Weights of a small GPT-style language model, trained from scratch on English Wikipedia.
Size: 16 layers, width 256, 4 heads of 64, MLP 704 SwiGLU, vocabulary 512, 13.1M parameters.
Architecture: RMSNorm before each block, rotary positions, no biases in attention or MLP.
Training: 317M tokens, 4844 steps.
Each number is 500 + 50 x the weight over its row's rms, rounded and kept within 0 to 999. Layers, rows and columns count from 0. Numbers have three digits each. The size before them is the row's rms in percent of the matrix's.

# layer 11 MLP up, 704x256, rms 0.0505, rows 442-460, columns 0-255
098:471511415428566567467512501517436521451503536552484531437497489558477577499579476430470521554568526517600407440556466461534510529588495473437557548426451440554437456517482520489507470522490492626599526500393518515570472472518502471476419488504406476574472485654600539485489481526508513416493569484602496496491624512457541438472550434427558588445520524467537430502614539458456427505495528498542516517507474491487514516474446354494434435519492451504467592538468460455557448553536484474542470556509492557548494508528379435523387514485398474528417484512450580493549538439455550541469437566532525557474517498428547580542503487544533494476547526451508440473488510488466551660449511535461508511513579502511493499479490484523520554467461585498542506463549556476381502559504430
098:566503543545526481539458457559438453556495528513435449489489428570588472474525465595509496480603392451512450484499426541427575499541567480427546513533489530519459441451472608536465455633440544385509557544513568605554484480513485393479442365367529542408505529575489496531493598471532473429489473497523533541533504530582566581487492484488543497513512430516536537517439552526550469611458503460454516495505574561532522488482525561444487545481445524465493491569461562499546534621627535479505439500557459479536500528456451551454562488486549523495534544530383517509484508507495538463447570464462491528609508415446409547507548481436508503501605529488573484504557466494543497473394503426522493487460520497594510569534486493520617513532519446572420486497459488506469459502528592
095:522492539513463413559462476500481400461574448469505553506451484537511436501477488492526536458456547501502568471617412574493489450362454504418443449425479502517533473590508557498474482591528504476498551514517513495435521434575382556517528538544509577520553455514514500530524472467496434548533532507454607474472532457665483532423477474479538478482568551490465483515547433642489545495587503538546489462493542619578494426537532520520533454489429473540503476383529523546592527480581541503568638575434522547567611541465507475598476468472483473437609499505587493454465471545476454585553465432525544453535514482543512492494445523491471518519471451489515502457416493430543480610482531462535502450521399461570427500443485435547573564497498509515547442449431469512508505577545537
099:482535591471398513528435530468519473529541525524463467499477524490459404490530482555472555513499373491391466596501484531533563520532429566551617495533408485545370556466428481501547466551523476503429518536500475507540543498538553460465617511403557476451372532556435433481585563464525534573467510517450558572497491431512529497482535437476563514615483481520496432502421470479578460482431521351504390546465478393569419519571461491443575577508502533474477560372541465508494479510468439518529506510500516464567519413516488498503526567550512525453497474510576527495555492546477529524507646446467501513566544457503531629485495448513445533566611488588523520528451461604524514479460461517524567436455504510450548410535470475530484518524480565493524524473523469553503507521501551
099:426513529546491504427433531549587533579471477455560530474508498578511481518408481527530445474574479414498601563551407428489603504535503503618495514533498494468527422571424492458552447565446556529578454520565493432427457388465497451529566500588450471481475504534451531569536522425455594538458532572432540496468442496514527485481532540502486521521521417500512473438507469483421549571445586533564538511505554530500416502563527549485496498498514560580507535445563544613501429496513492508562520459510610519543389504608543511475548461471416596517534513489537524572498492466475517550508574550538538461532593458451571444420513463518460419545487505555528601571500474512529519494527597524464392565507504450503559458482422535433462436452556548501462512524494440577569480396584531
096:517484515434481486450538457578472464538563419542420477438448506436471497461543521451573428515496498522458535516527484469576456505444472517448601557449534512519557457452446529406445464545583454535457477512423560527588491566530520498531569485499514526508587499487508485528512474589595424415534449528574544530513521557587533487532559484470457388450481439533516475561402481487437491460611535434583556561499487602564461482461512533577468430505608509514551526428531451568550561563591606571522569525443497536615521564532522518378523500538503431499532511496444440446524517527485523531479507563521492443534558530538464597495498511440366442424474533608501519508515474496510460450506444521545483571484501513534516453468640560432453445485484518584446439430494511590519497520460443
097:471465546572431487487484477557452567469447467420533404442523506444483473495496541500531499501554539389494523449440516524481640349465563557552420469414435519584543554457516435562515511486478565472529531536443506513429507447433497536526468611430407569502519521455537499509456423572436398518518445551553575543609519539451470558491482466405459509504544505412508468465374508459542496548581471509514431495469521504443522492481442544509530471481482444490508473394574533581535507527494503378566488492480463519495510508515514521472510584448529522403448559425536497511484434438519516423481469510488490505598419580531500491439464461496460497519443542584572561497486565514481503490535471558554577456528482509418569563546543504616475556482512575564514495426380499506475422535503592
098:373546573479594555532432491506460458457568490512611571621556568554457432507549424491386427456475436469491591543500540507570570463486534581451543512512599538484551519489563506522502543503522499425495491477455485500491449530459455474548443453475523523487478508473559522520501502569447512530459436523493488502492549486549507462570486408462572539434458418487592602440471503473531409454538516564613464534630464510567444556568480569499509463424491477491485469483406575483518460466464527522499560566464512466499569491377556501471509502551483481415616487493489500506455481557501421469506422499507440537530450449459559496589508573562491447506367507454603501488547597423571545503557509410443538544434475499525467571551523491482495597435557479508546497528439527444480498540467542
106:576502477515568518477514536532488465554519460599506435451555616398566550467492540520442499469498459483451426391442414506444480452448505505428467426442421501434427528516468446509536494459547461515582531444469483494468536415478486486401513525456396532482458507542463461439411525472497484543438496473375577548527523536454496503451545547556515517409475555487494489558600461435505488457500517518578477460563641545490452509494570513565583511572502522499380536454561502607544573505543448485457524516492553443449438490506519593522501459488558534545554489489470498568455458505606512465456543500478503490435449553406446578525557431397474503522617477526478607529481449579453479482509510516448470595457570546537541505429480567474424469486552463426546495518471439559511525574514591
099:530452401532469443499481464495428504513519364607538534492540517490505513599482487510484457551514542435555537551434572479475475504560567518398624514487456524535482436443510404491575474481507434451441546584522432470416458457473484518523491512522457540433529558496513480513548450557489497490504519476500628495548479559465648525477529444541496572511490433490509434371537529548535533569494563507442591427566610525528502514527469548479504425580503522497470423429536556493527460476471532496552506533517583535508525502503527512624463517528526429468583547500468381555425529492455490462462477539516433617602514505446467575504430475508501538550463493529581586450501426432493515482487487488507470373486540604494517562476433433459480465484424556535500500481445442618427493483499563
104:491567440497485546475498487505387520623470507522509460442457545455455525532499454495564504435499507506482523501548436581547538548513494468585486455484498392585515536447567406593430525421503555619433518415464494477475513535496414534462358542433549400514512539429488467522509556477490459518543483479500448469539527463513460434514496498529471522424468439485472496564566526417459535549510501551559456485460494478470566540445590424363512472495532511524593549545388565510573454483477539469530550478538522421515491507515447492442540528474534392455438575425632468545488454519575575558456520508584565500504527505562552598490560467401505527430482497468572513448530500561561461446508505495548528602445428496430478591604485489487521479450512436485554500469500589556453420510481481
105:494496509569499521510600490535476462437522503456535463476456496540408529550456481516570538501521496475550463525590573425476468493442462548462459456453537492511561421663499537537507485480554677447476398541575499499520550480463513471573516508614446506503510549476540440456366518510497527549494483464476492505534498494566444516537529616471415519491455508430461505491464440425575492450542506541461452460399565461480540442399548516471538505469566559508571589514563495519502514536399482555423449476501610497398498464566471478528538516521517502428469487520480544487561527601557526545461449521566564479470476597433540492519556577619404512528501428524500500546489454485527573483425600497485463522595460506494512531579527532464396597473444512535552549474440486421490534476450569
100:398423444501502568475544442432500420446575470475429521474457580481512465524574550599509399454483516586449554439462446427507538518473587514509558432452499534526535399436525409445533515581461549451479419462512532469474556446586536548488520454507498550534464572554552490587486544491468551473484588540532479428513559521559506580499459495548544579475543461501498532523503500536428497484493641448530532455445459479552563473487501602410535428483589410524514484444515467568453490562552397499394503477499523518427503500522513459435403547568454538497473452456461430498574502466472484518458466441473544434468559539482530337408497512521495523459467443479539587551602456553519458476582500455478480500514470485577446501566461563568552430445518538580500449542452470495556444501469538
101:478519496491511395402563575503504537421480453540488437416443432489578463482598475627535497564440599493489436468526432426500501428468515552501578499488518492469494481560572559512435516471490570432462533462505539484547599510471566499439551517506446519532457503551527516582443465527588620582490410506466488492576574527520425502501561506503458506531500444496619483594594476469381478547534470423554547508609594520511475535447475517570498462517550446467523513467516514522466590493499542514524473483491483477583496471557414496441508463438497499466476534479507521510451496460510497522600514459465526627460523421476497493427513508498563488443433542415470600469557466427500456539456504535584424456432458558544479440505467542515600526511475540525592534532525567561437400623520534
106:477448350439447515512534556393580495554501547446434524495543550579510525480518445521496472569576499489524485465536537629462503428484481475556558451470456520480543571379479566531401454437515586522470527543476406582509462472498498444537464550437393561487454494504492490526457473476515582479466471479471478620475410563541459544498476490522498492530476414409509474452487397456507449431458506520602534497497428550383439529443581584530457572479538515494520468492550440472490529473475520474566508547477464593429511471387557423481506489524501458528568500544488500467462506499503520528544593636486570567454515470536545457491575537594444442531515520581459574436483404480521487539563452466622502548556540451455505542496538464517429577479456518443480556456489483488567499494571546
093:539491435440510435470495493408565502512487521456531540514501351511501430497419521505545457479487481476569433491517541536566418490392525511517507406524501433447436534551478470524523489494491516558403402545532475451544433514503566443539497512534516494458475559383519436551470472514478503480447430511571549479453501574484417514491412514435480503432539517480493419474527547523474476528419502519517436519553541390582478439494382501499557576516516571542498513511466397537614469495489453523575523407546579500466572431548600584499544452525495462481588523549481500459550502537412588468528582385473417491445430481479457439489557519413571484328527515408528430522544462540482501533498490444526513462601513501435537532495546494420480530500501571409453501501480428464508457508433469
096:419542506526569543530501503532572526438456560485455546548520472474569479517456510456540463487483466478479483549487553502453562481488519504611384477477544482453532529505460502439580604508653486469489589458521502475471485363485421523498540485388464495457506474505550539438544503583458496574494577477547442537555467564526514470549477420490459515518555533430586459492489525520471546508485542545585468484504484554554525493425618480629483537465457379515554500507430465614480584509516482439539533441476496502463490564467509483480432436518501478464605461423588379559450438572513409447472460520469456473532503477513513478598413555518425543456484459469416466458558567566504470576604549483447429418400478562463488508514493527534389504443504461425493481475436526521546558481509499
100:439480503500495589519500530465520483501379417470448527469565500496505495545502532483517427549485466460494405562518564451444541511527528480554450514481505448482503531461511449477527499392590483481596529558404563482534430536492436558474544531541397524614531528394544480395478509472448563571485480530509454491491625443545609510514446447525502531490461526523543568538368543464446459463483579563495489477478582608520502472545463518408476500526542574596514514383475490543479557505560464557474476477531518474539520457566545407626504539549527547469463471561415511445486513463527484550458576482570539439461595476534453491492476545499422526572555463520573518444562545417505530465503552425534497509506631565498474484410514382434565565452502570416461513538486470475515524557456493
104:551450541476479570548462458453575450589555569507513484534495502573493502585550429531570423531453513474489449502505581475443441531562511546497539470456496443456572500483481485502568499523517463529474413577503603489534464460510535415528524497512495521466529438521438508524579479489536557574486581453436468537546470445467479529587498483507439630451456448526487465533497447479446402515482509499623469458493590488421500584469422587387515521479510483524425506473414520458492539496516529477455604544548521546475456538507554502528490392425433481578506435522515549486484373584528522512427519496481557529537510513477463587441564447466452531521492472425567502586489492428521540529471525407592460605464536517510647449457415458571408493537582434527431536573433454507542462566504443
# layer 11 MLP down (transposed), 704x256, rms 0.0504, rows 442-459, columns 0-255
095:593513472473572447490564448586532420435419483577433472465541436493498473486544485549525582516430596437518526490425491541442547486469487519534431524505527554498506502437414527497479511483362488417596480509459585410470541510456549538474508554606441511434524512466546601496534491410482482530470531436554422493531469464581414533444501513584444478454571560553537547495531505533463626516547522508451461543441593413544510519547444484531581559498437569552499557529534483542526468517466489446508513538514428514472536453480585489509617578508589569488496389477414495478502555485556586461506500581568546617484480476496517423482477590467484518551492420472471455495525450507536460541523491448523468598604448499461466476547474436599484483430535454546552482480590519500472475483413532
097:555466562519476476435485540523480452429501453540512504474604510601523515442451583451560457478510516489441446574466408530510553490451507459456449417430492467559502581522553397556554559528505550523469539523429494644474537535469518489632446410533499475466402463470561448548522508444494421501528472531543649437474491556491453555494494502606483466512540483520568502547425522460442545445431658425500504481502519549586435510486482502550477495541436448491501411586531514530463533504476431502508510558448573443434508504535487524508439539576526498525542431516515567485553494559508460428528480458505471508504522497499460520475514490421392469552548505480508625535600564483555540455427588449542570459480414492520491487579534472452440601509563560492410493516513489445473519482396581
099:606478506558481523498448487461492518497474509556445517493490510476547497584558562572504500462539484430520441504537584507471503500506549414477486482570559498486500626511433425529499542514507448582491595472482475589605527501540574510445534513466337414476548620507554530429464511430478464469493493516502525483549477517477601439474503487501533539478405580552587493552428486513538496519494443473502400504463504462501531501422512546490428535483462416500561551450452504427511581549501421544494475508452550482438530468560550534466530446560431552498460459523507489532401598465441567468535531520497574479466497453495598514459526403427493433547540348468553496522513569565450456470514522585499516490573574503436566581568558496491555474486529441448421477494473588420384530425517602
101:446515477484413404474472572464535466508531457409500504506482506433549546537506512513536550466457513488505562448513539434539508501555576457520523525513461500564503479585525442585525404417546407526439427519472519546463520480493460577521451558464559456484534525443513549472527541495528557561452603566392555507420475579549474584437440440539563514441599500489547435539532537511515530422496427561395421579492534540440482601545483584511497561549557573560475451535480479533473526507417482499535456504467465465463479505552428534490454478519509471469550505515508502542529548486516461594418450566499502507569508585523535536467405444378554421484553597459541484600573483538570417460475527403352511518471464489418448489510511431470461496402419492445490520392553473474497464587507516
103:516651470454526516544500627545485522445545472506498517533414479575474522495589548529463543472484525450538566432612475565458395502544520579520583529457493501487551547419550532397524466519491507473455569492518505554428471501471502594496591487476550399482559456519443454502534569550559503456445496569524632555551461478519496457430495493534515552473600462522506452583478427517575499568552441503385523432419493514501401441544451515516512524464506518494437421458532491555614515494536530427489451451476449538521511559481471420558450468573438506532448539455477474553522516569491513560560564489488503522491488501535434549479428584628553470414529535576458546408452517527480538506473475461483547610611491466568492455454448579493486595485526531477499513494508491589527477438434466
095:495569475538427571410493554531525487407436540534523515491437523485466505491507541426399528549463466529465440463382565526435474549514554530548519495459508461492379475451546518516578563447385575439477482469541615440474468446508519441540436487512458361404545463554442482446425564441417466523466527579506501480487493496390404382493613488458488477458469415537515416566539458554497501516534523527431544457544453567540529524502480527377562519518490533535480482539518537508442490461481494605505425471545480454479590472528483503522458549495463489483438454517480474548512457541582492532523411609556459482459438497436537439546540482482550479492474444439581480503550462503599518515461482581492476534547438488616418442516489478531464533467507401504563549540551588562571491489541534
096:516568528449508417464421570460585477459493542473532513535459550470457500498487506528573494452469524527509544442549480452555502458441521468491555462433480507505426495493512405427494584479505509523493543443529603516623455596487425387524548517572515457452519451487462520513413400384442572498484500482529386566504472475582514454508455420450461582522518492504508477517470472488465562508536546600512542451547433562502552542587366413442497465517494483399533478551536490437492409442428518556568390429478566520496533582557460560502414502469368477482530481530615469458515458479511534470491498554539492461548518548492530529557396457463496499550526544561521561499506497490506571487448531553516459481489487457612485464506495590619520440400544486485486561513454434469453415588520508
100:530486424523415438546466555487573549503461496501488483465551565479493432498565536521519526468478487553500504496404446614505411521553520528480442514474516574377520409518483528568450561451483459370434476520496639499451531450550552576574507504460474423530405514455509452563554486533417441427564533436595439550459567435412503483367509527468508500470423484469442472503497514472434488489518511559547485493507546502504453597472633504546459484507469467537517517523475491466499465485540535536524491559461407457546549472560364525533422411484498504552532597423469436568501532491443406505537571532584416492467530444424520497512509515506548495436491518468527471430568451586458574509494497452534564578453506504400407505534507454516497509557480592484517451467488570520563449486492401
106:476402541538487571469542548496610463455511455480569491480527533490586418563478548478443418554520473511495451484513518478421560567509491536554463495529522554522481566617398543497576491505501523530566503583536431564483512528521449546562471517456426501513484511467512504486447552490507456561548482510439554471523496452544464502553571461479527469481567536550553509401556617473505495398474499541448543520502487580517540338478528473506548521489518553534485563463558428443513478527501444473585554470438481509579547563564560487465518446416484464564534539493411522536517456527570487582415475486525535502491400524528499366386592402519494516493596543593452517530529480591395517578516545452484461397564446584481476470417589548494441477511488578477537546524534544420522454570511450
101:471501441415376492422486529469448392492477462510485471537474554576477506573564459532556442483502527513534502462430566372487446482525529431443521435494415479485444514496467576518601502576422537541571488490501529553510429437512463472498519491447456495405533576438521475414517503588588394530496458553588562535509536531540483551512451493463463541511535564493579447484562469423482499453514452462451436472512497480513592516570454457571424559506543501491453515487522534475406538557560617542471520480416459484576466480492479441538507545516576604462471550446451439576446570486555481551440457446443466535600490476466469527427526506500561410545550577554496410489478441491433536438488486556565540464479500525500504526537560590483382430532535555515396486519534508609465465570562512
104:576534489540422415459379419459463491639484494501497536424480491496421470471482430448455458545528568563502480487482472532545560520537527524524493466488593447502576465463433567472457497511536425543536440558445494463530530488562482486557545538461412397414601557446502564531447450463544496504475496539479533522628542498527524423472508436514512548456608476460510536517623469518448508539623515487459467508461472524571507445515532456540467453576488570540555449541515485475499485534615444394441493496472523445579535465540570483493539481528532557495593460496462540528396472446488513555452490499513414533508429485543506470479484541410483577459615458512521495487457461541499423450531512523523484573460512551427498499473472541410464446509474458475445603499381602374477418535425462
103:444452555503500578494504434441497458372468422434415559469563580498516483483539535459494579488504442510406490409435467544494493520528546436495536543467520483473457512496423500455546490484533544452556456511482568404473433487496406517502509472563592454471532483467505546531591535471538430459546589486460470525573530439408435431512431429541536476574538426566553464440448418462431546495593434547483426512463459488427484536521437500534463565471430492517548487526457559513385494589449550506541570489489629490472421556431497460559419522455497633523503497376523482521444427516491425447492539437565378441485502573427413515508502518517521589493535531535586494472449509570489520568496505525483494515538525531477568472490394490481476488574455541418461526507537557559459554511463465
104:402579536502482492410464537471526515424510527427597455560528351526446560433544532491509530542506517513440498509485455505477494531541550485479522484523485502520538507417469455576395672538557474405508461450438438429434583482570479413522457566681520460532425536426481547546471484492431448498558449545525503541486492503505420528488585485508479450485488525412401544536466479597515459540549419437504448447532486554467427441429483477520483611511479543484503501506562555515456476463555463487497551527565500444478482486519440500535458505413543539519535516485496495605471543481542493496453510483541411548540539510453496496517474496652434430494512496457515539537507518535536417596528377469530474534458496514382532507496365493530460506496467549500582528458503548584504535486549557
099:496504495470449370523493526532502532562546494476450561496552569503595419570487504391566534477495438549467494519476436457549466531432525455520508547504536511497518467460428531499523506495472418534503521564531489489454473561481464501510537595504482476477510475514464431469395517424474639473488450446485544465530537553523549495480519509473480502521448568590502551603476511566543448563628497429474603462482556414485533513578498585554452549447503489503529470534552516486560530534398547491607552505504519492527510510551384555502485560482436559459459479496476577470530578417355508511502499542438359586445552585513480543590546575542459518569471494468411494557460465542437386489428416478464474445495532577504533494371511431522497548424424490515553532499465416539480563517475504
103:449452451469422512451533472572442529533493423447479582475539443446468474567527495579459502450445620590519483548479477563519580463495460433441478394499475437553552521536566493393445519525469428503465556458573533431505474539473584562500572523500484513528466512572510576388520531454499533435485478540504536534415584464443543485490594514549497489505522455551608498548471543433482434579544519432512483475499534400407495548491467542467479505464534475447474443450472529508471451478490520587446541453488475515523522512513453373573491568467509554419586516594483402613598484451513434561563507422505526605544555562514487525563468461549433497455455375469478529511441486496514478584533431454499453502464548526503530462529477527470429555498501531457520425524529387433452438495467613
098:432582568528533452524497547483504473540562446534450458494510441567550528607581485457548601431581503478461564453445489488504436478566462451490514556496491483536448527518519511436517479538516607553559511474507561516486518551478505512526447560521527534510515505514459485560509559454475567544464424511533452485514556468468421427491561453470531528550480539608517435468609564452582523509515562562501461502588551498489483534541505441640414589538488623528495475551424480561425504501540473543495537562515484461488590375477482484531539565504409547522534395545418471510517532501515360551372559432476487488482407451443545591363498504542556495523509520575550455555513466566529529527488497543456420525428481455547537545480438495405592454453523450454516498498443604440517509474475514
100:531556511541488519523470519462487441489518492468459553458559507478483452510536532534567525573389524499504568490564544462529485471562599476559463481487499373490512532528416545552477520605520520536508470531558521513524546456537525468483488556456494580382522461506456476585454577449434538457502456521480383424499526489463516453471524467496561412482481483432564468437516426526571518458484569485552419550407503528556509477464600472522451477539434538533540518438470474599493440474602477498458474521535384439563529623480526428470491426541585523536507461515432474518501511563600439458451540465535507509569568513487447465448406575471415519601462539535386493446505404548509512508478569401473491509510510421391573629513510518476429390489499507439486484469459477416458592486442488
098:582573430483477487530484575554491540463449501544459563535471517484429485465561525513589527562477577532478356493462526565415511445549555455522482540518490491634462569461526529619486564468519486480527606559598530497458493538521586570545523491486487505342593484487501457579515575477528532574487428464524517536559584515496506546530523566497486476480537480523456463573568403474541531481486466486589533497518477544512546594410597521480486557476492505482551440515538403554446507486489425478549428491486427516452561499524480488469554498464567539438580551480514444480492529480542491481577430492476504523532430407503426563608527463575497507434506403445526546524471530533518491489485481474469512500441528447537529513447475446543488593462396578456413595524448544506470516469654424
# layer 11 MLP gate, 704x256, rms 0.0503, rows 443-460, columns 0-255
098:548487491435494489491554515590500555472505537486574570492521463564487458457544531568470573519502394462500469586432499416540538460586469439523495473535522407471498571460416472552517469410565473506509456525585516504493522463519493536427510524483467453542537521550574597546584536591508489436528522461435525407489366531488542460518384550513511555432462641476484438528576580420412484484538475531426532552540480399519485538491499496570438523503454465450597436464487490532530547407483545542452507510528501515443564498508484552486407524426544553470517502502536489449547388469518437476563622484480476555531453412479590448506558528489520493480442519447539449460487520469472543560542432561403519509389583456514648394581501482568551475492497497460459453479540515492514514523520565
099:576471530524612435485601482590417502522457576507599519443498508482459587476517501520426502568451495417466528538421539450523598622491421486576482548536463581456514542492498420545561579513493439503514557492496507514528567510504537485584451540494441458454520507570395502532550525554523491530466578539416417517544499534514454527503520511501457534517487562572559467533512519546462476541476486471484583420517418488497396536530413464516534524472400490417547418519551544422540514412495533446532470491539507511564547516464471542488583637586417601560518555503559453444449502437468512506467383513551513523460492508477475513494502560489472393509524618509494545573579595535444559483469565557453466492418501482542497568523555497452521468494524429479593366514483489537444524494508516
095:484477455531579463525497486544511409553475498514515520463536480432459469481520424480506382528523439536415514483461537574492472410587520504479507421508465576486471473569480549548518455451442504474483486575472451509492492585509379459573469516453476463457524475540528584597492452501475430558577538458574469497565531529637468599439524504476640446506465523608430483360483526549461478578504521546495473557470431537462525494465494494514499448496531488514532458498516585505450559541513604496588507550539518489424579524515627399559568464596626568517499399583491537511481508502472444508647547505416537580526460501508581483481491498434458472579543457429504481463578477479482449465521518516479527577577541496528425486507457498465552524514447499546487505425417539506450514456510445
095:534469572484437499429528538456525462470465553445475484480562636522405477485473417472519662470546509511569455546442508484505428530495561550492487428512553570476548465482476483518510551477500557547388481494565531454523455504430520520447504577504502520488506444414442519516449495486484437439514480454482575472533521568495519439594528566469538559414426514514561496445547533511473533570510453522542498511541630483448568365492468489556593465525461456486529452522497542558472430508389422544451428491510544502372452501519478403559568523514479549526477580466612515569526466566518491518517511504580439576499595474524498447451621515414495505527528484458494589549580512524541467553551452417436514472513467445508564445396514466415498431487450441502492497421518466547468610542481471
098:482538414486474415523481533479508554495475627439445512521455515565447491537472501549456526545477530503574497453467444571468533439517485472514543516481494596436504482445405513433330552576512464465461496513454511533416548523479609528398431511564564428567500511467417524488557434426523541544529531468399492434420542496478522504555428524513432468529514501499535525483529580526370579598433502514526446461506501503466519469535551565544411482477476510451567556425535565423472507402499556550470496541524497457379406492536419543517476408519513452570537458521562494483478483439489441484538482525500524616522508489501393416544458584506551546426384555415470510569478529428511585490505516449471547511509439493504465544497529553565490508443528571475555529487420548456535491605487495
098:457439531473480431488460548459464520546564483456540602538423451558482520440514362420464536392452531531512470491524616469502487476554536598561508489538510499475417532457493527458486505478523519485433462509571591436490440473563539537464508531461493536488463591546598542505532558528512450465472551562510551506440471522484498507435564461591525469501365586558575519514554553470458493431407545555404544555475531497477519428489498490575515476511538509513590468485557430540548434383530544547561523480502384462496447549511500509497511491580537502509521516494544475473518490494505502481528469482516460567481498578488561522515500505477418488561402540432455602573612533498486589441382467540446411475490458516542610433512521570550422474519567504441491489474562554482505363370515477
099:539438428452505555483527451500533464508571512527443467513365495531576426663483515525448507602497505425516523502515461517476502467542573518517539513453534421498601457510480419429448464585627543538579572378573485465534433478529556443499561528550497487580560563483467451562525501484488515436598497545502488571490449472525449548499480496564538433554616530525580397493414532452499501565535461525498461508494510436553416472500542556487482481459484500506557444509535456541482485530547540523477473521560537491521448473532563497495574474447532417449501481572448493524547458570387506516553563466541449519481446564593457501529481408554537538547599525512450582565341483474534550462556468479439479472571517440529545565551494488481464457510500541454386558481431500478562481476409482
097:474436521496480465505448508472517506442602540521499500556548532508491458559467569437572460456546469431442477474476506445557444438537471456486498436543548481496535562528526553532484395504530586572561396532465518525456449488452630409471450495496512424516500489525543550545546538440588507558492520481576491482577487550489546495481514441578533519464462513521449512566432495657559468597507516511432544482442512570486481471458546496458498566373538508515526452464416582421477539574457566563483399480530426512586495543564442495546530566442587442528497431515514434433422498500416457479584535557413493469474475495522553454499506567496573477540431483468505446477425481396399472462503567393566413556497430431554553505490535587460505522571507483489535499555432512440449499434412505
101:579547521522455506451598545500500532531563493554450480454453529459433569500632493493602372566488486543427501503519431446533413446478475508509453490496571470603477472620350530505514521525530509551442455505576469584544552529554536472530447475520455446552478523534517513448546562430512425539487477511547544487445456492493392465468437540489469491559470477513434570583433539379471544507460429451480505504474428481550546466503551490518562516527502471490567499468462533594570609526467478579528370500498443441513433559581483433527585540482420501490479475506460529576547502479496607500520494484477426396505492502580525484508534472433463438511446498442604525581473600515530506550487647513524478465475497440478530459544574481532565489492486495484496506508534492528589591488588445
101:552527431460468506407455588525486581537487511460500556500468506462471459584496423542505505568467592528469541554563463456508490414583505485542568484542535452477490543473550609412487558533560516541605541466521521465540592515495560476397490540567457494438577585475503509422577598510468529591491495539508446461527434506445441551475535457531501560558469424475493467556430453492414519587487501529437517433526406565449466473461570457482514499489487448512485492416490462502535468513468548473409440484566469486490559507554476500434473619556479566575496439567544377421485451435536523524416623587485490492564510597515537470401540475480439536503497465523514533454463501508481477497552421435519447452556517465465516589445600544479500488465495414433568460467425619517461551560527509
107:426506532476507473561473499570510366540538498501570542445529369450557474576453503447514517526562506563449527502500534483458490505475558603496598491581482597456467492452427454517634492524513524500592503537487454534495455547538499440449495491475484514521512520574473481545575495523492475546389417418478505536550508500520546551466388516518492500443570585552503531531616500492499462436475559523534512504592551456425417487559520506346552432456482465530579544490472435614440539578428419556546478509574494466432502486430509573467485473482507535533489529431522492525540571450505453630451590537562545571522459493551500483555547581501430442511484453443522459439543513554501569485546497475518484555524491539587492571497493456504528574511488434532513576514514533556386467533376530
102:553540487372522439516559457560484436602542461473545457517494485478414475541394472484539537434569444517525505517511485500522500469540537526419528463525498451540506438474461526408496442499479500456510498495541409491553510500520514433501469428471520493623478536471561474561614516535559468513452524477589488490425415476526461447493547492416402495478506544463466535459489534512401476544573378574516598479526448504611500538523459433466433491538468593500436518498454498483497421481509473475584512482497568562466532505429446524494470484554591498444485519598477403424517383539536503486518446562524411395382574436470458420503465547509604470461496536569490357531528541458454457442452501465528401523472502521449587530494501550513555443511502517487487513479535474425405461385513461
095:539425481507544507513539462512505484481499491471484552539506601527592539511407555378530476545415479525522573530462538481481536489382468464483463515417566491538551551557410476445447501503427544448504489498397483481516486498480591517518538534531456560487447534483579558612460549512538432523566555538578450487430464459463426509408471510419571578472413507510348562525502449521463534484453542550528420432491516513475480483451539463591525496466617480448413528519516557524498472500522536487450547507480526485506453578554588481540511568531575555564399550449432460507486535460500508534422557490470490552517552458585553429456567488537495482455471418476526385508510504554446517416475489425424492412457585600419524571412535535519428564514562484453452504531484475507432473553399508
106:515472541552515504509487500548480472530517466570529501482515482559447478493523465446520548514546540492428509516500547473547533516543572546486543493499583578527466501522506484500494515498485476461469514421523555408524390577486482456470517551539539544461541527507507543582526468469540437512511382499439472446452612456500511459527479529532539554440428519549498461524520622470477370478487434511578514496516514497601442569593433525473563482512465581537540465620493425435399527341474475473486478600559541438556488514468540509605503513508504503531536417520479528435463520463567474360524528421496490461513520588434487441594392500472599594517591460460540524508561559447495555390466525566403443481503399496448599486563394468503471508527607456474546524487561468522503499502578512
094:409525501550463512469537588502556429609496437510481490534462402460525401401551548457478377460522458474510552417414568535435531471515496515467480429614510621531496550425526504493530526554535556478510454540447551430441477584499417499528654528543502484514478446604528442497516491414552486492527585597515454486555511548452383454454501407456519521581463611426553535407502486483502492504567525502537404513524524513543542550433446454517487545523491496496431477571441515620499421500500543598496441519404499511447458529478421439541461509626507530447500457417528539428502526582482558514492483523471569480558467479519505470565508471441460473516559546484475529502540521385576455511548495424448430526558522499517549527522486495518481508486507434463502423584513518539497501497538506
094:458446455403419508475475564544414451496478586496503587537574520520468502458507526529502469469516547658521488410426502503463406478454549545498418514576448483509538513492488386497481443392527522377417503468493541457523464418550478516525476594515489534605429590435518463507570494535477652526540555490455537500516472393493506462541467515574461534523455517535546564499466485451399516399509382438525581447566479532549484505514502450466572451473489490379541415529490508403500504449521511476469527439550520551463559444559401476509545494444471523516438490493523497441526563511579485518483429482557559500525546448449434498539482428602550482515465518493483482625547505502536485518496441585438522467506464464509469578494449522434468500531482548434503513462435401522396524483521445
102:459461556553528528493542545517532504573481437563384547587486465482552531437498523503472439434410497417395415582459478519447567519485515506619518481450481542497498578457549530492509483507523515506520415525553418414521504567530490436463517489468530603468527466418464544503509474607458517549474546517474558524493571486525511495550380439445488541515508567491560456452438494468470562499558508520485465487592567376459526561552584520476467427465529463436478446502528431511434357547428490514611575550595528462475473543532453491601531562497451609423577598484507528469553495463475446489535506529454542507467515513539467575392460512401490523487503464496421528491502529455613514543470617471459468508475575546388553498531533439531568415499493474474537529494454487442469487523516546
100:418493449453520521551391479519411538484499512531584453511540576479564492491528508437541465480469442646528529533499508588481578520469620572552493479559549485550476468541449483531451575517449503490567411594469497415532434424588484489555423493493442448468484507528393527547549526427492539449545536475444504388504524411487422568478560519523603542493454542454492498558521519542525571451432532464539609481497514430381490526542467453452513486534475418508486483501480498421573491534522541457502471523495554499446437498459626549536603493468412523528464482494429464539566442522534473486460405525627511452525481539581521522521544519483495430486486566389576483444524597494402520532437530455517485495475468527420539565537425503431525527551541458574548527453447440493469502563532544